config.yaml
intermediate_size: 1536
vocab_size: 4096
norm_place: "peri"
norm_eps: 1e-06
rope_fraction: 0.25
bias: "none"
extras: ["local attention windows", "gated attention", "exclusive self-attention", "value embeddings", "hashed n-gram embeddings", "an embedding shortcut", "learned residual scales"]
init_std_o: 0.00654
init_std_down: 0.00327
decay_shape: "linear"
batch_tokens: 131072
dataset: "wikipedia_en"
Each number is 50 + 10 x the weight over its row's rms, rounded and kept within 0 to 99. Layers, rows and columns count from 0. The size before them is the row's rms in percent of the matrix's.

# layer 4 attention key, 384x384, rms 0.0536, rows 104-120, columns 288-383
098:55 31 40 48 45 44 58 55 45 61 58 39 61 45 64 72 52 52 49 61 37 30 61 39 54 55 63 61 45 38 65 49 55 51 53 52 51 38 48 46 77 35 68 61 32 50 79 47 53 46 47 64 35 64 49 30 44 58 45 62 39 51 55 58 64 46 46 64 42 43 52 32 67 35 56 44 42 51 49 49 53 65 46 66 58 52 59 35 58 47 60 28 41 54 47 48
099:55 62 45 75 63 39 48 69 56 48 41 38 50 64 40 40 55 42 56 54 52 25 49 34 46 54 53 49 55 59 47 63 41 55 56 44 49 46 36 66 45 46 54 38 53 54 47 56 40 52 56 78 46 57 52 35 63 48 44 47 54 68 56 47 58 60 29 69 39 53 45 64 40 48 42 47 43 35 48 40 47 34 47 56 50 62 55 43 52 63 58 36 33 64 62 62
094:39 41 44 60 62 68 62 35 47 41 66 54 56 43 47 34 40 67 43 52 38 49 62 36 54 48 65 51 39 52 41 54 58 37 55 60 56 48 46 45 51 55 49 47 38 53 40 52 56 46 41 56 46 45 66 56 40 38 36 49 45 69 32 32 60 44 51 58 46 44 51 56 43 52 46 33 65 59 35 44 56 49 46 72 59 30 57 59 33 53 29 49 63 56 57 42
104:56 44 51 57 38 49 44 42 48 30 51 52 45 47 61 55 59 50 44 37 50 44 41 48 61 31 45 62 61 45 47 36 52 41 55 46 46 60 48 37 70 42 32 48 43 31 52 59 55 34 51 39 63 56 59 67 42 50 39 51 38 60 62 41 53 43 48 42 64 37 38 41 50 49 70 51 49 47 53 56 51 49 68 51 61 30 48 45 65 48 43 50 60 39 55 39
094:49 44 38 41 44 60 54 55 56 50 55 48 51 48 43 68 59 46 34 63 50 32 62 46 70 56 40 45 41 44 61 43 55 45 42 63 38 62 47 57 41 45 64 50 55 44 59 52 68 56 69 68 66 19 32 46 59 32 61 55 55 66 50 52 50 49 46 45 50 39 47 55 38 54 47 45 53 17 48 58 31 54 60 47 51 54 68 47 52 58 22 45 59 46 34 44
105:42 55 64 26 38 46 25 41 50 37 67 45 60 61 63 33 38 36 44 47 70 51 37 58 26 53 61 49 55 53 57 50 70 57 48 39 50 43 63 34 46 48 54 56 33 47 51 51 48 57 55 44 39 59 21 63 40 45 48 37 53 65 43 46 46 50 33 46 47 59 66 32 49 44 56 35 56 46 55 57 58 33 54 56 46 54 35 57 59 37 77 53 56 36 46 50
100:39 59 51 66 36 54 48 42 38 55 71 49 47 68 36 76 50 48 50 59 56 35 45 60 41 50 51 66 52 35 62 56 39 62 62 41 61 34 62 35 37 56 59 57 42 42 50 64 63 49 52 42 65 46 51 46 58 40 42 61 44 61 54 40 52 30 47 47 46 73 47 43 34 43 66 59 75 54 44 37 52 56 51 50 44 48 65 42 56 59 67 40 37 38 62 58
097:57 51 38 38 46 57 46 50 65 65 34 29 27 74 34 44 43 41 41 48 65 51 52 47 53 60 42 48 44 55 59 69 33 43 35 56 54 60 46 33 71 41 69 42 51 65 46 54 59 46 47 69 40 56 62 74 66 52 51 63 48 64 45 48 71 58 67 29 45 56 42 45 56 34 45 33 49 46 61 56 68 46 49 52 68 45 59 47 52 58 45 53 46 58 42 39
102:43 25 34 65 59 63 44 52 40 40 54 43 23 42 53 44 51 48 40 50 51 49 45 50 52 59 56 41 45 50 42 46 54 43 45 56 43 47 56 71 55 68 70 41 33 42 41 48 57 41 27 52 36 57 52 49 57 50 51 44 40 48 39 46 50 51 49 41 52 47 73 49 54 35 46 50 54 53 62 43 57 61 31 39 42 36 59 48 51 47 49 37 44 30 44 33
102:50 45 53 53 41 60 44 29 50 43 41 44 53 62 62 46 47 63 56 46 41 57 55 55 57 61 39 39 55 64 35 45 50 37 51 39 50 49 65 18 65 54 28 43 66 52 39 41 46 53 45 63 59 49 52 68 54 53 52 79 31 67 53 43 47 55 55 57 41 48 44 39 59 46 53 51 63 53 53 47 45 30 35 53 60 47 48 58 65 63 66 35 36 43 64 47
104:34 32 44 48 40 47 61 43 53 36 73 52 44 45 39 52 59 49 65 31 51 60 54 73 58 52 69 62 51 58 49 59 48 37 33 59 44 54 55 54 48 43 33 46 44 48 63 48 35 50 41 52 32 49 49 63 29 28 23 35 52 49 61 56 46 60 38 41 65 45 63 46 60 41 52 55 46 59 51 63 64 41 60 59 41 36 43 75 61 58 45 57 55 31 42 55
100:53 36 46 65 34 59 50 46 30 51 53 56 67 53 35 37 41 34 38 46 61 57 53 51 54 43 51 52 53 56 75 36 51 57 43 54 64 49 66 63 66 62 65 48 38 44 63 46 44 54 64 53 45 59 55 51 28 45 66 53 47 40 54 42 49 40 56 59 36 42 53 59 34 51 44 57 58 42 39 50 57 56 57 33 40 51 69 51 38 57 53 48 45 43 45 60
097:39 71 56 52 68 38 43 36 60 54 63 65 56 47 43 54 46 65 56 54 48 66 48 43 46 44 47 57 58 45 45 61 54 40 54 58 64 67 30 38 69 35 59 31 63 49 44 30 53 48 38 45 53 36 55 61 45 59 47 40 58 37 61 43 52 43 37 54 29 59 48 53 49 42 71 62 55 50 59 71 49 35 58 37 52 51 52 40 56 42 62 61 64 36 51 45
101:63 38 32 44 40 62 55 56 59 52 45 52 74 27 66 39 64 47 51 54 50 60 60 68 61 52 39 43 26 44 47 52 41 68 68 64 40 64 37 47 76 29 49 45 49 26 52 45 52 54 50 45 46 42 46 45 62 53 46 55 46 69 34 45 67 44 53 32 42 41 44 36 59 46 50 43 49 52 57 45 56 66 61 72 59 42 50 47 51 77 57 54 51 64 51 52
094:51 62 48 38 47 55 48 50 40 56 45 53 50 35 33 54 57 39 47 56 41 65 68 38 52 58 51 44 52 59 72 42 55 59 47 44 53 39 53 48 45 62 57 51 45 53 42 42 58 67 63 43 38 48 55 66 31 45 52 33 52 54 53 55 61 43 67 55 49 54 56 51 58 56 69 45 55 32 48 54 56 38 62 64 36 44 55 47 53 48 46 49 42 47 51 53
095:66 39 47 75 61 36 57 44 62 31 49 55 60 46 59 34 56 63 27 54 38 49 55 66 45 54 47 56 57 50 56 59 27 58 32 42 67 57 48 57 59 32 66 60 64 43 42 65 61 38 51 33 44 39 68 58 47 39 41 48 54 35 61 47 61 45 50 37 57 44 54 53 65 40 66 33 43 61 53 61 49 41 52 71 46 30 40 52 49 59 22 53 53 50 52 46
098:54 55 42 55 57 36 60 77 56 48 35 54 46 46 47 51 51 47 50 48 59 66 53 45 44 51 72 64 40 53 36 53 58 57 28 59 47 56 43 53 47 57 52 52 59 48 69 46 46 53 65 66 46 41 38 24 63 20 47 65 44 48 46 38 49 56 55 50 52 39 49 56 54 63 38 39 49 50 64 42 42 57 42 49 65 72 42 37 48 61 40 53 50 55 40 62
# layer 4 attention query, 384x384, rms 0.0536, rows 105-121, columns 288-383
095:31 50 54 50 52 44 48 69 36 40 38 52 59 54 47 45 64 47 56 50 37 35 53 41 58 52 38 53 55 51 39 45 47 56 44 46 46 52 56 63 42 37 53 32 59 76 62 61 42 32 54 47 62 52 62 52 65 42 38 52 63 58 72 45 40 71 35 62 45 43 27 60 38 37 33 45 42 56 48 38 54 44 30 42 40 66 46 74 42 40 56 51 40 52 52 53
104:54 31 44 52 57 77 57 58 34 35 51 57 46 37 35 46 53 63 67 47 32 52 41 55 52 39 44 57 40 57 56 57 50 51 49 44 56 48 53 40 55 48 46 53 50 60 51 56 42 55 25 35 36 41 42 81 38 34 38 60 54 49 60 28 73 44 63 70 29 58 64 57 33 53 57 23 54 55 41 47 42 46 60 57 39 50 43 36 45 49 47 52 48 52 58 44
101:52 33 55 55 49 59 56 30 50 41 49 62 47 48 71 50 54 55 76 43 40 28 50 49 53 55 42 46 55 47 62 37 58 63 76 48 44 52 49 47 57 49 45 52 29 41 52 47 51 37 50 40 57 45 54 65 36 42 13 41 35 67 60 45 48 51 39 51 61 55 44 51 58 68 44 48 55 55 60 60 46 61 62 47 35 53 69 28 58 49 56 53 46 49 47 45
097:46 60 59 43 38 59 48 59 46 36 52 52 55 42 54 53 49 40 37 33 63 47 43 37 58 47 38 47 48 72 55 33 56 54 41 47 57 68 67 54 38 32 62 63 64 50 52 48 72 41 55 47 73 30 44 50 57 41 64 55 45 64 32 49 47 54 43 45 48 72 43 46 49 56 53 37 54 17 54 56 35 54 57 50 40 47 64 57 55 64 39 32 61 46 51 44
100:45 46 56 51 45 50 40 53 52 49 54 52 65 56 69 35 59 23 53 78 53 63 59 52 39 41 56 46 40 67 52 43 50 50 40 45 53 49 38 48 60 47 64 34 34 42 52 70 39 66 69 47 55 65 41 62 34 35 50 40 68 65 43 53 73 61 50 37 63 58 58 29 40 55 65 43 48 54 67 46 49 57 51 43 37 43 40 37 57 46 65 60 39 40 40 56
095:55 54 71 72 40 54 40 44 46 62 54 42 41 56 47 68 40 62 50 54 41 37 56 43 36 58 47 65 52 36 44 58 28 53 54 54 66 32 47 37 40 60 47 49 58 51 49 56 46 40 61 53 55 50 69 52 61 55 46 50 47 48 56 60 49 54 46 29 55 49 49 42 32 18 60 50 68 62 51 57 59 34 35 53 52 50 64 34 63 59 47 56 42 42 50 67
099:41 50 55 49 57 72 52 53 49 50 46 33 50 80 60 57 62 45 26 35 63 49 48 43 57 53 68 45 54 54 49 43 43 57 42 52 81 48 42 43 66 37 53 49 65 59 53 40 72 38 57 71 49 50 52 50 68 58 39 60 65 50 41 48 69 40 52 30 48 40 45 56 60 40 35 36 57 40 44 50 45 46 55 46 46 47 44 45 53 57 45 50 42 46 60 57
095:58 34 48 64 60 63 48 53 45 20 50 44 27 41 61 47 50 46 66 52 38 47 40 53 40 60 59 37 28 59 52 55 51 51 37 49 43 62 43 66 46 43 62 41 24 45 56 45 53 52 43 39 41 54 67 53 52 43 48 61 65 55 44 42 45 59 39 32 51 56 63 46 39 46 62 41 68 47 47 54 52 61 48 37 65 47 44 48 32 64 52 51 42 43 44 35
099:55 56 61 55 69 65 31 43 48 59 58 61 57 60 54 52 57 57 54 36 44 59 44 54 51 55 44 56 52 61 43 49 48 32 39 42 44 53 59 28 59 45 26 45 67 56 41 53 47 40 59 44 62 48 47 60 54 37 45 62 49 64 60 40 45 43 53 54 33 44 39 38 48 43 59 59 40 70 49 38 72 34 36 56 61 42 47 42 63 43 47 33 39 25 63 59
097:39 43 39 61 53 50 58 46 53 49 67 56 49 39 38 47 54 58 35 33 58 60 54 57 48 35 63 56 54 60 46 44 67 34 43 40 35 59 64 45 55 56 52 38 64 61 47 57 46 63 35 64 50 43 56 71 29 27 38 43 53 43 40 44 61 37 49 56 64 51 72 55 46 51 53 47 53 56 44 61 55 53 48 59 22 49 48 56 63 45 44 51 49 44 43 47
099:45 53 47 41 39 57 43 40 38 28 63 65 67 43 34 51 50 49 56 35 61 65 46 27 51 54 49 50 59 42 50 16 53 47 46 49 59 45 42 48 42 49 40 50 50 53 72 36 45 40 40 46 28 34 33 55 44 74 77 55 54 45 50 25 36 49 47 44 56 62 57 50 57 42 55 62 49 53 33 51 45 59 47 33 46 62 67 61 44 61 59 40 40 40 57 42
101:54 58 65 51 48 45 45 46 42 51 53 63 65 57 38 56 49 50 44 71 61 64 52 38 46 32 55 40 54 59 56 36 58 55 38 51 66 57 49 54 54 35 39 40 67 73 55 38 49 48 40 55 61 50 50 42 67 60 48 51 60 48 49 35 51 53 41 39 34 61 49 64 62 29 53 58 45 54 51 55 37 44 67 51 51 41 51 51 55 54 51 60 62 40 47 54
102:64 39 36 43 54 37 55 55 54 38 41 47 67 35 70 54 41 54 53 57 55 59 56 57 55 62 48 55 47 40 34 61 43 45 53 50 45 48 50 67 66 33 49 48 56 41 46 48 43 66 51 65 44 51 47 45 60 54 50 50 50 53 52 55 58 28 50 37 43 61 38 49 53 27 48 57 42 34 36 44 58 55 52 60 49 62 52 58 47 60 42 44 46 61 42 46
095:60 57 57 36 51 59 51 44 52 48 52 53 53 46 39 45 57 51 52 55 42 56 63 40 50 49 52 57 59 27 49 50 59 54 53 46 66 32 58 50 45 58 61 62 49 47 39 55 61 45 59 46 50 48 57 67 45 37 52 38 53 47 49 49 49 45 37 54 52 53 61 42 52 51 55 61 47 49 48 57 50 49 44 60 39 51 49 57 66 47 39 43 65 63 38 45
098:59 37 52 62 47 39 48 63 35 41 44 32 56 53 63 41 55 60 62 51 49 50 47 72 48 47 49 58 53 45 69 60 46 57 44 61 50 56 46 61 51 37 69 68 48 59 56 62 44 44 42 36 56 39 76 54 39 51 30 46 49 47 48 62 61 49 53 41 62 57 45 36 67 46 48 41 38 51 70 61 54 53 51 44 64 36 46 52 37 47 30 59 52 45 55 50
098:65 51 61 54 66 33 66 54 45 61 34 39 49 45 56 51 70 53 61 37 50 52 62 44 52 50 58 65 50 50 53 46 51 63 47 64 48 52 56 52 48 50 54 55 64 37 67 41 42 49 45 58 39 40 58 29 33 46 60 55 39 39 58 46 43 51 42 49 69 45 46 57 46 43 43 46 69 80 51 54 49 40 48 52 66 53 49 36 44 65 41 40 54 54 63 39
097:50 64 51 50 52 47 64 45 68 49 45 56 25 52 62 61 49 52 63 32 40 38 51 45 44 37 59 43 64 32 69 52 59 67 40 45 39 51 55 67 39 44 65 60 46 45 46 54 47 40 40 44 34 51 48 46 37 52 57 52 61 52 47 57 69 53 70 59 39 49 41 55 52 39 43 48 58 44 35 45 55 26 49 52 69 40 37 45 55 42 50 52 37 52 49 53